{"num_key_value_heads": 3, "head_dim": 128, "hidden_act": "swiglu", "norm_eps": 1e-06, "rope_fraction": 1.0, "tie_word_embeddings": false, "init": "trunc", "init_std_down": 0.0, "optimizer": "soap_variant", "beta1": 0.95, "beta2": 0.99, "decay_fraction": 1.0, "decay_shape": "linear", "max_steps": 7562}
Each number is 50 + 15 x the weight over its row's rms, rounded and kept within 0 to 99. Layers, rows and columns count from 0. The size before them is the row's rms in percent of the matrix's.

# layer 9 MLP down (transposed), 1024x384, rms 0.0808, rows 208-226, columns 128-255
100:51 33 29 38 26 32 75 46 65 45 66 34 57 30 49 88 53 31 16 57 62 81 57 60 38 74 66 59 64 89 52 98 48 47 54 53 39 74 40 65 52 32 62 62 49 62 60 42 45 20 87 74 47 64 47 68 28 35 37 45 58 40 41 55 30 23 62 38 28 51 26 38 67 47 45 62 30 73 31 71 55 59 34 66 66 79 53 62 45 32 63 55 33 50 61 59 54 39 13 63 56 30 61 60 46 74 53 46 47 52 23 39 87 31 36 48 38 51 43 54 81 61 57 57 28 39 19 75
105:44 38 50 68 53 38 74 35 63 42 52 64 45 47 47 84 36 38 42 61 60 68 00 53 58 35 75 58 77 54 54 22 37 70 68 31 57 38 40 40 47 75 56 24 24 36 40 20 53 44 54 47 51 57 64 70 62 57 59 49 41 64 52 59 35 46 51 40 41 22 56 30 53 49 57 70 52 56 63 54 42 79 31 28 71 59 64 52 66 44 58 30 68 34 55 78 45 72 57 58 35 59 50 41 40 53 54 08 43 46 59 85 67 46 38 55 70 48 51 28 54 72 45 51 62 64 48 19
099:50 68 45 41 41 40 26 74 40 61 31 64 43 42 77 60 40 45 36 84 44 43 72 58 52 37 46 58 53 65 54 20 59 62 42 56 12 52 13 42 69 55 38 62 68 96 42 49 46 60 45 71 58 53 50 37 52 55 91 45 52 60 32 69 51 51 47 35 45 54 69 63 55 65 31 39 57 48 61 24 47 53 34 26 43 30 60 45 63 81 37 36 45 61 45 44 30 61 56 44 37 29 64 47 52 50 65 43 34 47 60 48 42 58 73 49 46 41 41 71 31 19 48 26 63 36 25 47
096:34 64 76 39 41 55 53 33 64 42 41 77 69 64 30 42 22 26 51 53 35 53 40 33 51 70 72 40 44 46 43 64 37 20 55 81 20 61 46 38 29 32 64 57 41 44 36 32 54 53 61 32 63 79 41 60 41 33 78 44 36 62 40 46 49 61 28 48 34 60 45 62 38 46 23 47 53 22 46 61 46 56 88 29 43 36 48 79 57 55 36 54 38 67 74 52 68 54 46 44 43 72 81 53 35 53 61 71 55 57 51 49 36 32 58 38 44 27 34 61 38 40 50 59 79 64 55 48
104:43 50 15 46 46 41 36 63 49 65 47 43 29 67 64 56 63 71 46 33 67 66 12 35 42 61 60 38 36 53 51 45 57 53 56 53 33 78 71 33 54 66 49 33 35 42 72 50 39 52 48 54 45 51 60 56 41 29 10 66 45 18 39 50 65 29 34 56 50 38 40 38 46 35 56 60 57 62 45 44 36 21 57 73 49 35 36 37 33 41 54 23 29 55 12 53 41 57 52 34 52 52 80 26 67 53 30 62 60 28 59 62 42 59 31 44 45 34 60 50 42 58 43 42 23 90 78 52
101:89 35 42 41 92 64 47 43 45 25 60 61 55 60 28 19 46 43 47 58 14 59 55 27 46 72 37 54 44 36 48 54 44 66 45 42 45 61 38 63 64 50 41 16 54 55 46 43 41 70 80 52 46 36 56 55 39 33 53 78 27 42 34 31 77 31 39 51 60 42 76 55 46 36 26 37 38 36 50 51 52 51 51 41 42 56 62 28 80 41 44 29 72 19 45 45 35 56 43 51 38 60 30 51 67 32 44 62 48 38 45 77 48 27 52 42 49 59 76 28 34 71 26 60 57 53 52 52
099:71 78 34 49 45 45 45 60 60 46 31 43 55 73 64 43 61 44 58 13 57 65 74 44 45 62 42 40 67 65 50 61 25 26 72 62 44 27 63 45 41 53 13 32 33 54 50 33 36 58 54 47 43 72 62 31 42 34 60 54 49 41 50 24 38 50 61 44 41 48 48 64 59 65 58 44 30 48 36 40 17 54 34 52 40 39 55 26 30 51 57 22 26 63 49 40 66 34 68 28 55 57 56 57 52 34 36 53 99 59 36 20 74 54 19 63 63 26 65 63 39 33 57 36 57 70 69 44
101:64 62 57 62 87 31 46 19 35 41 49 55 51 44 36 33 53 33 50 36 34 78 25 32 63 54 46 44 85 74 42 39 55 71 46 35 69 60 66 59 70 40 42 68 44 25 58 51 27 44 36 53 78 59 72 73 42 83 34 40 35 58 51 54 66 68 41 32 69 58 56 70 69 63 19 63 67 45 54 38 33 38 44 30 50 56 57 47 54 46 50 53 25 42 42 68 30 77 36 62 51 72 45 49 40 67 58 47 49 45 56 40 69 41 09 45 47 43 29 48 23 36 52 69 59 40 39 81
103:55 53 49 48 42 44 43 27 63 57 46 05 41 44 34 27 51 64 31 33 52 38 49 44 41 26 47 54 22 65 68 41 71 63 71 54 50 41 45 52 73 65 52 20 37 71 54 40 39 66 63 51 51 50 48 66 38 66 55 35 68 56 72 53 51 38 54 61 24 24 42 71 53 42 48 54 62 59 60 45 40 54 22 42 62 13 60 49 68 73 41 72 43 50 62 52 55 62 90 72 33 14 58 34 37 52 47 38 36 56 65 59 63 44 40 61 68 77 48 42 97 30 65 43 39 62 45 52
099:42 65 16 31 63 29 60 50 50 63 64 40 45 46 48 64 79 47 59 44 56 50 36 77 36 53 44 39 31 52 59 50 51 31 40 69 44 60 59 59 77 42 38 54 68 68 73 48 52 52 46 48 70 56 39 46 46 29 52 56 37 59 55 59 60 26 43 69 52 53 52 33 57 56 53 39 54 49 48 32 60 42 15 43 40 61 49 70 53 56 68 48 42 54 62 52 44 23 55 19 37 72 71 71 66 48 44 41 25 59 32 57 46 57 40 56 43 53 55 24 25 54 58 39 43 24 42 35
103:67 56 50 50 94 29 38 24 41 58 42 36 36 38 64 64 41 55 66 52 81 51 49 69 43 49 56 59 33 26 45 81 49 60 61 35 63 65 53 45 54 60 39 58 67 42 67 52 46 54 68 62 56 42 43 52 48 57 74 42 59 45 60 37 66 52 40 44 44 53 57 58 67 80 40 42 65 40 74 47 40 17 84 17 59 34 40 70 70 69 53 60 63 43 52 51 73 36 87 66 61 51 34 51 72 26 54 38 60 36 52 44 28 42 58 18 46 32 48 43 57 46 21 42 71 62 45 62
085:42 29 50 43 33 56 33 68 30 30 55 33 54 64 36 46 42 61 51 85 52 56 24 52 41 57 18 47 40 50 75 73 37 57 21 55 40 45 40 45 52 62 50 60 64 51 37 36 43 70 89 46 57 62 59 34 44 41 38 42 35 43 64 25 33 46 27 34 49 28 66 80 41 51 59 54 50 35 73 47 37 45 40 47 30 61 52 78 21 58 49 59 48 51 23 55 28 43 29 47 33 48 73 48 44 48 42 50 50 49 59 32 64 55 64 35 41 37 53 48 28 47 45 45 74 44 81 59
103:48 60 71 58 32 61 50 32 59 52 46 64 55 53 58 39 56 45 48 29 57 50 94 54 47 37 25 22 54 40 70 39 31 38 38 32 86 52 60 37 77 39 45 56 45 36 41 44 54 47 50 82 16 46 45 46 53 27 34 52 81 51 46 54 06 82 25 43 68 40 73 82 35 64 54 56 50 38 54 52 46 58 68 29 32 58 35 65 35 51 66 51 57 53 36 51 42 64 45 52 60 27 47 49 56 43 68 46 43 28 42 64 40 34 56 68 06 50 51 64 22 44 30 70 56 34 42 39
093:52 79 30 67 28 51 70 29 56 20 76 39 69 68 64 32 40 44 32 11 46 33 32 69 47 92 59 42 47 36 55 32 34 37 26 37 35 43 47 71 35 68 45 75 59 37 77 51 51 31 52 56 13 59 40 49 51 62 50 60 53 32 44 34 39 29 46 51 57 20 62 31 60 46 63 49 75 52 44 59 43 51 54 54 69 57 44 19 56 53 62 57 70 21 40 58 51 43 61 35 47 53 57 39 42 85 52 61 50 88 39 50 29 48 44 13 47 17 46 53 47 83 54 46 45 54 38 41
108:50 60 62 31 62 56 21 30 58 72 57 47 23 78 26 52 46 62 67 38 44 71 48 54 45 62 48 50 53 65 70 19 70 52 53 42 51 56 65 31 52 23 68 45 56 64 52 44 29 71 58 66 60 55 65 69 38 48 64 38 66 62 58 16 66 56 50 44 28 64 28 99 30 33 42 39 41 69 37 64 60 63 27 55 59 20 53 40 62 43 43 36 65 55 39 51 60 62 53 31 56 66 30 67 51 72 40 70 54 67 67 69 40 46 55 55 76 53 72 41 55 60 43 44 68 40 61 52
102:39 71 37 47 56 50 22 67 36 76 36 59 28 46 40 68 45 53 49 80 65 36 72 58 25 44 48 34 56 56 52 57 31 48 57 51 41 73 69 58 45 24 52 44 25 31 48 57 54 46 64 42 73 53 42 68 26 51 69 42 44 35 36 42 10 50 37 56 59 70 55 40 50 70 86 22 45 26 50 77 37 23 53 50 37 56 57 54 59 55 62 38 50 61 91 28 48 59 39 32 44 56 57 53 49 80 80 44 47 44 51 32 54 58 52 53 57 52 10 70 52 42 40 48 54 45 68 36
098:61 60 58 66 67 36 37 50 76 58 44 37 32 72 40 36 55 49 53 25 96 49 48 49 57 68 57 48 49 48 25 58 43 43 43 47 40 31 43 63 49 50 59 64 65 38 39 63 50 42 50 48 58 79 36 38 62 48 51 44 29 56 35 60 58 56 52 26 52 54 52 50 69 61 74 65 52 53 44 44 25 63 42 46 25 32 65 28 71 49 39 64 70 69 44 48 55 39 31 48 56 74 42 34 39 12 56 74 61 52 27 63 60 63 64 61 69 31 70 68 41 79 43 37 63 71 43 46
107:48 71 60 52 56 48 75 33 26 70 51 41 63 14 70 44 71 37 51 48 55 39 18 64 58 83 32 26 69 99 60 15 60 34 57 70 32 53 20 38 24 41 79 29 59 31 64 46 67 37 44 22 73 62 40 65 57 70 51 30 41 37 42 32 51 30 53 60 72 59 52 62 38 59 57 34 31 66 37 65 45 57 47 41 54 45 50 76 33 73 43 47 34 37 43 48 25 54 37 71 59 27 40 68 63 46 51 42 41 54 48 57 62 52 49 54 67 72 50 61 51 32 58 64 26 41 37 74
102:54 69 53 55 40 57 43 48 57 84 60 30 61 47 67 37 78 71 49 51 38 15 68 32 53 55 58 40 40 32 54 54 63 49 48 37 54 61 51 55 56 58 51 51 27 04 55 51 56 45 37 54 57 41 33 34 55 46 55 60 54 64 59 55 63 29 47 33 37 29 48 48 47 39 75 45 41 32 67 57 38 68 56 54 55 28 54 33 67 26 34 54 91 58 46 49 30 62 62 55 56 48 31 79 55 30 39 44 57 63 60 43 44 36 60 48 51 41 79 72 45 24 77 69 71 68 49 31
# layer 9 MLP gate, 1024x384, rms 0.0785, rows 209-226, columns 128-255
102:25 40 57 48 52 58 47 50 57 41 80 67 63 55 98 61 49 35 59 58 47 33 37 64 47 42 63 46 43 42 54 30 33 68 57 60 58 30 36 64 32 50 44 32 55 52 50 37 68 54 33 40 45 38 66 45 47 53 80 61 35 30 45 40 59 70 51 50 67 51 33 38 87 52 37 85 57 50 74 57 43 31 68 23 44 44 56 74 39 39 40 54 40 52 59 56 69 64 39 47 40 60 65 60 44 35 48 64 59 43 76 45 51 34 60 46 38 38 67 41 76 31 36 82 62 64 52 44
097:08 28 38 49 83 56 50 29 43 34 46 48 52 35 64 69 34 99 47 55 80 57 35 50 59 61 34 40 49 47 57 76 59 52 57 74 47 51 33 63 51 36 45 44 28 32 56 22 50 41 44 59 31 31 34 63 66 47 40 56 43 45 58 49 67 25 46 37 51 31 48 59 29 59 69 36 33 51 47 47 60 35 54 30 51 65 53 65 64 37 67 60 65 28 45 61 48 54 50 06 57 63 57 28 40 50 62 64 52 35 52 59 60 28 63 49 30 64 57 34 32 33 55 50 45 48 51 52
096:53 48 57 49 13 69 48 50 60 48 53 71 43 46 43 98 24 53 49 46 36 39 50 88 55 56 50 64 56 50 54 89 38 55 41 25 31 46 53 48 48 42 46 72 44 64 58 69 68 42 62 55 46 57 57 51 60 55 67 44 23 76 74 28 64 73 29 51 54 71 42 42 37 42 50 53 51 53 54 24 29 43 43 59 69 53 40 59 26 36 76 39 74 48 44 56 63 65 10 74 50 84 65 50 23 49 45 65 59 58 73 22 29 61 14 70 60 70 47 56 63 72 43 47 66 35 58 46
098:40 34 74 54 43 64 45 63 35 76 56 61 55 65 77 46 46 37 47 54 27 50 54 72 57 47 31 64 50 45 76 48 52 45 62 37 63 57 42 43 22 62 45 66 48 07 63 53 74 40 14 73 75 35 67 41 52 35 57 47 39 44 71 56 52 68 56 47 33 61 53 50 38 50 44 48 31 45 61 57 53 56 55 71 61 51 44 53 55 51 38 51 50 43 59 54 24 37 35 55 36 67 66 44 46 43 54 46 44 27 67 42 38 52 46 46 65 71 26 60 43 37 65 33 39 35 31 54
097:50 71 56 25 22 52 44 45 45 36 53 34 50 60 44 66 41 71 44 52 60 52 48 52 57 16 50 58 76 26 59 41 58 42 51 41 40 53 42 62 39 64 69 22 71 52 70 55 40 52 19 41 56 63 64 46 44 60 41 55 52 55 60 54 30 50 59 39 74 71 49 44 37 38 64 56 41 33 57 51 42 47 56 64 33 59 60 48 13 67 40 60 54 39 45 56 37 44 37 51 34 57 22 67 59 38 64 71 72 30 72 51 36 36 50 31 41 45 36 43 38 40 27 72 56 39 52 57
102:66 11 17 51 46 48 35 73 53 57 59 36 37 33 33 47 49 43 65 65 75 64 46 26 40 45 37 36 74 45 60 77 59 44 15 34 47 40 66 58 72 61 22 47 52 36 44 50 62 57 45 75 33 41 74 41 63 38 61 31 53 45 19 54 54 72 25 25 40 58 56 67 52 47 42 61 49 45 37 21 43 71 66 66 54 42 29 47 30 62 27 55 58 42 31 30 46 58 76 45 42 44 51 26 83 38 58 63 45 46 29 51 80 78 39 57 72 73 54 58 54 61 35 65 51 51 56 51
102:33 70 37 40 72 52 70 42 79 73 42 52 51 60 64 33 51 74 55 56 46 56 44 52 45 63 33 44 37 65 61 50 67 16 27 87 27 38 60 53 55 33 33 54 29 71 40 64 40 76 58 67 32 52 78 53 66 74 59 56 42 73 38 43 50 50 75 35 42 50 65 35 12 25 73 40 54 50 49 74 62 36 47 47 50 52 57 30 29 70 18 52 57 38 32 49 53 70 52 51 30 17 63 45 41 51 31 56 20 32 23 54 82 30 60 35 50 68 69 51 72 42 78 41 26 37 52 65
100:73 36 37 58 51 64 74 52 49 67 06 72 69 62 48 36 53 31 54 71 23 51 39 31 61 65 36 58 28 75 47 75 44 25 56 67 39 53 51 66 60 48 54 55 66 33 51 64 38 53 38 46 36 49 52 52 68 75 48 43 56 42 45 50 55 48 14 55 65 47 44 50 45 44 34 51 49 72 86 49 84 21 52 53 41 70 63 40 51 41 46 32 53 52 50 52 43 41 51 60 66 26 45 37 82 38 38 59 27 75 67 48 70 81 84 62 48 35 50 42 59 40 49 44 57 78 86 65
101:74 61 46 49 60 31 44 37 47 31 69 58 70 50 47 73 63 71 40 52 49 78 57 61 53 42 21 55 39 33 47 37 33 52 63 73 34 51 48 43 27 67 64 33 50 64 80 55 70 48 45 57 48 71 54 54 59 49 62 43 21 50 36 46 47 52 25 56 32 45 44 54 21 63 60 85 52 48 48 48 22 36 59 50 47 48 27 51 58 55 39 73 42 23 49 42 55 56 38 39 38 63 64 51 80 21 70 50 68 70 43 81 44 64 62 74 32 46 49 53 41 50 56 36 61 75 35 25
104:56 55 36 44 32 42 42 33 56 62 57 15 35 40 54 75 49 51 38 34 34 44 47 32 74 60 71 65 49 50 47 54 76 47 41 46 49 53 54 50 45 69 33 76 48 43 42 46 55 57 73 49 57 28 21 29 51 17 60 56 63 63 61 49 36 54 50 78 62 26 36 23 60 36 52 40 72 42 51 72 54 34 89 39 55 51 76 50 49 76 39 17 60 34 49 36 58 46 67 39 47 50 54 59 45 55 62 48 51 68 51 36 38 45 57 59 56 44 66 29 26 32 52 55 57 63 38 40
116:54 03 68 29 32 52 44 53 66 55 39 73 32 47 28 51 63 58 44 71 33 41 48 62 44 30 37 42 45 66 63 37 35 36 45 58 57 10 56 34 64 77 66 27 82 60 56 61 50 58 50 72 51 51 69 44 54 57 58 22 59 42 60 18 54 10 48 57 39 46 59 66 50 18 54 55 43 46 79 36 49 29 47 25 56 79 47 79 47 46 70 51 56 44 42 71 41 41 23 59 47 36 84 69 51 46 64 61 63 37 59 39 66 51 43 57 55 61 42 35 54 50 30 54 49 62 52 61
093:57 46 58 49 53 38 31 49 51 55 56 76 45 63 59 41 75 52 48 64 56 71 63 39 51 36 69 51 39 33 39 50 56 66 52 18 51 42 34 31 45 45 55 62 51 29 45 46 44 24 29 75 15 20 61 58 60 28 83 47 63 49 73 58 84 46 18 57 50 35 36 21 85 27 37 46 33 62 57 41 58 39 51 09 45 49 57 45 44 40 42 26 35 59 70 42 68 53 38 82 26 56 48 49 56 32 31 49 43 63 36 32 25 68 45 58 45 41 50 76 47 57 65 51 31 62 39 58
093:46 58 38 57 69 63 78 69 21 45 58 23 46 50 44 47 58 42 49 26 70 40 42 59 63 41 57 52 53 47 37 56 50 42 42 55 55 63 38 65 55 39 49 70 45 39 58 40 59 46 51 44 77 59 61 68 52 82 53 59 47 64 26 60 51 46 31 41 43 28 58 38 43 71 43 43 65 69 62 60 47 70 47 59 54 02 73 16 35 52 46 76 66 59 36 73 51 73 75 58 28 58 39 36 49 34 57 13 65 34 26 55 35 76 61 41 62 54 55 57 76 56 34 45 41 64 41 47
102:59 63 55 27 34 42 21 59 55 02 48 32 62 51 40 61 43 65 43 18 57 35 33 52 65 35 51 60 58 53 54 39 12 82 52 61 49 48 82 34 77 39 27 40 56 49 55 53 48 40 81 50 58 60 70 76 60 61 53 50 40 23 39 55 67 55 59 56 50 48 43 26 54 50 51 60 43 48 17 39 34 57 14 20 63 15 47 40 67 54 61 57 23 32 31 43 62 52 66 45 63 53 51 37 30 23 52 70 41 23 70 43 41 51 48 55 35 26 37 51 44 72 60 61 81 55 45 48
101:41 63 41 32 58 38 57 37 56 47 68 39 35 52 72 43 46 29 40 49 65 42 72 44 48 32 45 39 49 41 44 59 48 41 50 32 46 55 45 48 39 60 53 63 38 34 22 65 60 91 79 27 49 00 49 70 40 56 51 68 40 60 67 41 51 54 86 53 54 52 53 36 22 54 57 45 87 35 18 24 40 58 48 51 58 43 72 65 79 66 80 44 81 35 67 44 48 49 30 59 37 58 65 62 42 30 38 38 17 37 35 40 52 24 18 40 52 30 58 42 30 45 37 52 33 21 52 47
099:31 45 64 59 39 55 33 28 55 56 52 43 38 59 53 45 60 33 48 51 45 52 37 81 58 43 75 33 34 35 27 58 46 61 64 74 39 58 63 36 46 69 82 38 53 57 40 55 39 46 41 59 53 50 58 53 49 51 20 18 46 48 34 45 31 62 42 71 28 63 47 57 43 35 14 64 35 74 75 38 21 59 41 36 68 02 18 64 64 42 41 74 12 71 73 52 49 67 45 51 41 51 46 34 50 37 58 70 09 51 35 58 36 50 40 47 55 62 57 42 31 44 68 50 51 53 22 68
096:60 50 63 68 33 49 52 33 66 61 52 43 23 61 71 62 56 33 43 59 71 42 39 40 67 12 34 74 43 05 44 60 54 61 48 49 47 41 48 63 43 44 57 76 57 39 27 72 37 29 31 37 48 51 53 68 30 59 46 54 60 62 44 67 36 44 65 75 50 32 77 41 40 51 63 35 41 38 59 34 42 90 25 53 65 33 61 46 56 56 20 43 70 45 59 25 51 63 46 53 44 65 41 58 71 48 52 66 49 73 42 48 46 40 62 51 50 71 41 65 18 44 48 41 67 47 36 28
105:36 34 50 58 49 16 22 32 82 48 41 42 64 48 24 75 19 56 49 52 58 33 40 54 31 51 44 93 41 73 23 49 45 74 60 38 36 36 46 55 51 22 49 67 48 53 45 46 39 28 27 78 66 40 54 18 32 34 52 42 22 46 42 52 35 43 41 48 71 46 09 43 58 64 44 79 32 21 47 47 56 52 44 42 42 52 44 77 48 50 50 68 79 60 58 46 32 73 68 39 60 41 74 72 60 37 37 55 67 39 76 27 58 71 70 78 55 49 70 59 46 41 28 20 58 63 35 68
# layer 9 MLP up, 1024x384, rms 0.0833, rows 209-226, columns 128-255
099:65 57 71 17 31 40 45 40 57 56 74 23 62 80 45 26 42 75 57 81 35 23 32 39 47 54 40 49 53 50 34 42 70 43 64 76 33 66 42 53 47 46 65 31 36 50 56 38 49 70 39 38 65 72 44 51 34 82 42 50 19 20 45 56 55 64 59 66 70 50 54 59 63 38 47 60 18 72 38 56 32 27 44 29 36 21 66 66 62 69 57 81 70 38 49 43 47 59 56 57 46 35 32 44 36 77 78 49 80 67 74 35 50 25 67 50 59 69 60 44 47 69 61 54 76 39 59 52
094:57 71 54 55 24 67 40 42 71 49 65 37 68 47 38 75 44 57 64 80 31 63 84 54 46 42 53 56 59 37 61 29 46 49 35 41 40 52 43 51 36 50 47 49 14 68 43 56 39 41 46 56 42 47 37 44 54 46 56 49 60 54 51 58 68 32 47 40 36 45 36 61 27 60 37 36 53 70 65 24 52 58 63 28 53 32 54 59 62 37 66 49 70 45 66 46 54 56 69 35 56 63 46 61 60 68 46 56 73 60 52 62 51 34 33 67 57 24 47 70 46 67 17 46 45 62 71 47
098:44 55 37 52 33 79 57 66 72 61 55 65 30 49 40 27 53 44 33 54 36 16 58 63 47 42 48 48 65 59 33 63 47 68 52 73 47 43 62 44 70 51 47 20 48 44 62 17 46 54 36 47 33 21 28 51 43 54 56 39 40 45 63 68 40 28 64 64 84 78 22 52 47 38 76 35 57 56 44 37 44 54 40 46 26 62 58 63 59 77 66 55 65 65 76 87 38 69 35 67 51 87 23 44 40 28 48 86 31 65 62 71 37 35 41 67 33 37 51 46 64 19 22 34 54 29 43 45
098:86 54 64 44 28 83 49 32 36 25 34 51 24 42 85 57 39 48 41 31 57 22 26 59 33 49 42 46 52 46 68 41 50 50 69 61 82 69 51 31 51 43 45 29 76 39 34 68 51 50 60 29 73 52 35 40 37 35 47 51 45 73 54 46 43 53 71 29 53 46 60 46 63 43 61 36 62 52 43 50 50 33 38 58 56 69 65 48 74 61 48 46 55 55 37 28 61 34 61 84 44 65 49 47 53 81 49 34 42 59 39 48 50 48 61 47 64 58 74 39 60 51 38 28 70 57 52 47
103:60 49 49 60 43 43 32 54 35 60 64 60 49 44 68 51 37 62 41 55 40 50 60 44 50 62 43 49 41 41 47 25 36 62 32 39 36 47 47 46 54 69 57 53 38 19 45 44 22 60 61 53 26 78 58 57 59 20 69 43 52 38 31 39 26 61 39 38 32 62 74 58 33 57 30 41 55 40 28 54 35 70 33 49 55 50 29 50 43 27 36 64 50 67 52 35 46 44 72 66 51 59 49 27 50 68 48 50 50 51 27 55 53 50 50 55 53 69 72 51 37 56 62 71 28 34 64 50
107:63 39 54 57 47 32 69 45 46 72 44 43 52 47 37 32 00 48 64 56 78 72 72 65 47 53 72 51 33 46 56 61 52 45 39 78 61 56 50 44 78 30 53 67 54 29 73 49 69 41 39 41 42 61 62 57 70 38 70 36 62 55 54 55 60 27 45 41 55 64 45 48 53 52 59 83 68 32 58 23 52 40 24 54 25 44 52 65 60 33 35 61 68 29 73 48 42 45 56 73 42 43 46 20 49 67 41 40 44 49 52 11 25 48 67 50 43 54 85 34 51 64 44 53 49 50 38 38
105:77 66 39 52 45 40 48 19 65 75 54 83 50 29 38 51 37 60 56 63 74 27 55 52 69 71 43 59 41 61 59 42 54 45 58 45 52 43 44 40 59 39 53 56 54 52 34 42 39 59 56 37 61 85 60 61 60 66 24 48 42 64 51 82 40 47 51 61 25 69 51 49 74 63 31 49 52 34 19 24 36 53 32 52 50 53 74 49 46 33 69 65 63 28 29 77 56 67 54 46 36 64 68 49 51 44 30 73 42 51 67 35 60 31 56 62 67 49 21 40 36 49 70 38 55 64 51 86
103:70 42 39 51 55 33 39 48 40 25 44 34 33 59 45 55 46 20 27 17 55 41 41 29 32 52 51 38 37 63 74 63 65 67 56 49 31 78 36 34 64 32 51 32 73 60 68 27 63 48 57 63 64 54 33 69 41 48 50 51 56 49 53 33 31 48 43 34 44 66 80 44 37 50 69 46 71 61 37 63 30 54 39 35 42 52 81 26 23 31 58 58 59 50 77 57 67 14 65 34 39 47 53 47 67 18 52 45 74 38 47 49 53 52 25 52 65 71 67 38 41 40 71 35 57 37 59 31
100:61 41 45 64 42 39 33 41 52 46 57 49 59 57 59 61 34 49 21 48 59 49 49 69 53 65 66 55 43 38 39 38 63 54 50 42 21 35 51 39 59 51 37 33 52 28 37 64 58 53 28 63 43 37 43 32 45 50 35 44 56 34 65 64 70 73 54 67 58 52 23 42 56 46 58 49 62 67 72 26 32 43 26 65 43 50 46 37 49 73 27 66 43 38 46 50 30 59 70 23 45 57 51 54 55 32 73 35 50 68 62 44 88 55 65 54 55 69 32 50 22 34 50 60 46 77 77 08
099:37 68 49 58 64 37 33 51 40 21 51 27 42 45 38 65 40 51 59 32 68 37 62 49 74 49 44 75 40 49 26 51 48 35 93 64 22 62 83 64 18 44 46 36 67 42 68 57 62 39 77 42 33 43 49 31 26 26 29 40 24 40 47 51 62 44 50 78 36 51 51 64 59 53 41 51 66 63 35 44 67 88 74 65 42 55 51 45 82 73 46 65 44 50 59 77 52 31 49 39 42 59 35 83 47 60 29 66 46 76 55 36 50 65 52 66 25 72 47 50 29 39 49 53 54 49 24 70
117:35 62 47 61 65 29 58 54 42 61 50 43 77 45 39 64 50 65 29 51 40 51 50 23 52 64 53 78 63 47 35 34 60 67 64 62 30 65 49 43 36 56 36 61 55 58 46 56 59 53 63 52 49 46 55 47 58 57 47 34 43 64 71 43 59 35 40 52 41 51 21 25 49 64 61 45 70 62 55 26 87 67 64 65 49 36 46 24 55 48 36 27 54 33 31 45 72 58 84 28 54 52 38 44 63 42 40 56 30 55 51 34 27 48 65 51 02 48 43 39 76 33 38 29 71 62 53 54
089:34 38 46 47 58 31 67 30 45 24 57 50 63 40 43 60 50 44 61 47 30 55 81 61 48 33 50 58 51 62 80 58 39 69 44 69 53 51 45 42 70 40 65 56 84 55 68 39 41 60 43 51 51 66 24 48 67 40 12 58 51 47 45 66 29 42 73 41 60 45 48 72 40 35 23 35 45 29 25 72 55 63 16 52 47 65 62 71 64 30 66 51 43 30 42 65 47 63 62 32 51 50 76 47 55 72 56 42 66 63 53 53 77 36 76 31 51 44 57 43 52 28 23 52 45 31 65 29
092:26 33 50 36 26 51 59 61 63 74 61 93 22 30 49 35 66 33 51 53 40 45 52 56 20 44 43 34 74 30 54 73 80 45 51 25 80 51 64 48 64 78 53 36 52 58 38 59 68 55 54 42 17 29 65 51 33 48 45 30 28 49 39 08 49 61 40 34 69 36 40 44 45 36 40 53 59 67 75 27 68 26 67 29 52 24 57 81 40 65 43 53 66 48 51 45 46 55 80 45 59 30 62 57 51 63 65 39 54 58 37 52 68 41 22 72 17 77 59 33 42 60 64 45 63 54 18 47
095:53 36 63 27 35 51 46 57 47 40 74 18 33 46 74 59 30 69 73 50 17 73 56 63 46 49 42 58 59 47 49 40 66 54 55 59 24 71 57 50 27 37 64 56 38 48 55 75 50 55 66 39 64 63 57 51 36 54 52 70 59 55 45 74 15 38 81 59 19 74 44 48 52 34 52 52 57 72 33 32 63 36 47 34 74 66 84 26 75 41 30 59 25 28 15 49 70 29 40 27 32 33 43 48 57 48 60 64 64 42 65 57 50 62 52 34 71 46 40 45 46 43 96 54 53 44 47 43
100:28 55 51 73 58 70 47 29 44 71 51 46 61 63 55 63 56 43 47 63 33 61 52 37 55 42 51 36 77 75 20 45 24 24 53 31 77 22 43 99 38 31 37 62 29 37 57 35 34 42 31 35 61 49 67 53 73 40 57 53 25 34 51 53 69 66 54 36 46 52 75 33 42 69 47 54 29 66 49 56 46 47 78 54 50 37 84 19 53 66 56 31 68 36 75 47 50 43 53 41 68 49 45 72 38 58 68 57 52 32 66 72 89 26 37 62 77 40 75 52 55 31 45 54 35 49 14 44
102:57 47 62 64 61 38 71 47 63 65 73 46 45 38 75 37 80 44 44 58 42 45 63 41 34 64 35 40 62 55 41 52 14 45 52 57 34 67 27 71 53 85 59 62 58 53 59 59 69 36 59 57 63 35 58 34 33 52 69 71 62 39 43 49 48 53 26 40 45 44 39 53 36 74 23 42 41 53 58 53 54 58 48 69 50 35 39 49 33 44 43 50 63 46 33 39 42 44 62 60 73 82 61 40 36 60 62 57 37 47 59 60 79 71 24 20 47 58 47 80 34 70 73 42 21 61 57 57
101:45 47 82 68 34 48 46 56 40 47 63 46 35 16 68 70 77 39 22 46 38 53 49 37 32 57 75 63 81 65 51 53 59 45 34 51 28 65 50 12 45 36 63 45 78 82 37 52 53 50 15 31 61 59 55 67 50 56 36 37 69 47 24 62 29 31 62 61 35 63 66 33 77 34 47 60 34 68 56 34 37 55 44 77 49 54 64 41 59 73 52 38 46 84 49 52 61 59 60 46 45 40 45 57 34 58 41 59 33 54 56 50 48 60 55 80 26 72 42 50 33 62 52 45 82 32 55 38
106:38 46 69 60 64 33 64 69 61 61 74 40 31 66 59 64 39 42 39 46 30 72 44 43 28 38 54 73 44 43 20 62 76 41 62 78 40 50 60 43 66 77 66 56 75 32 55 39 65 44 75 22 67 59 58 55 51 53 60 71 66 47 76 54 45 41 50 46 34 35 48 32 22 17 50 43 55 48 39 68 79 60 65 57 57 47 41 41 42 39 23 35 66 53 52 17 35 62 63 38 50 32 49 33 36 66 40 47 43 53 37 45 53 84 58 44 18 58 53 64 33 53 15 57 46 31 38 52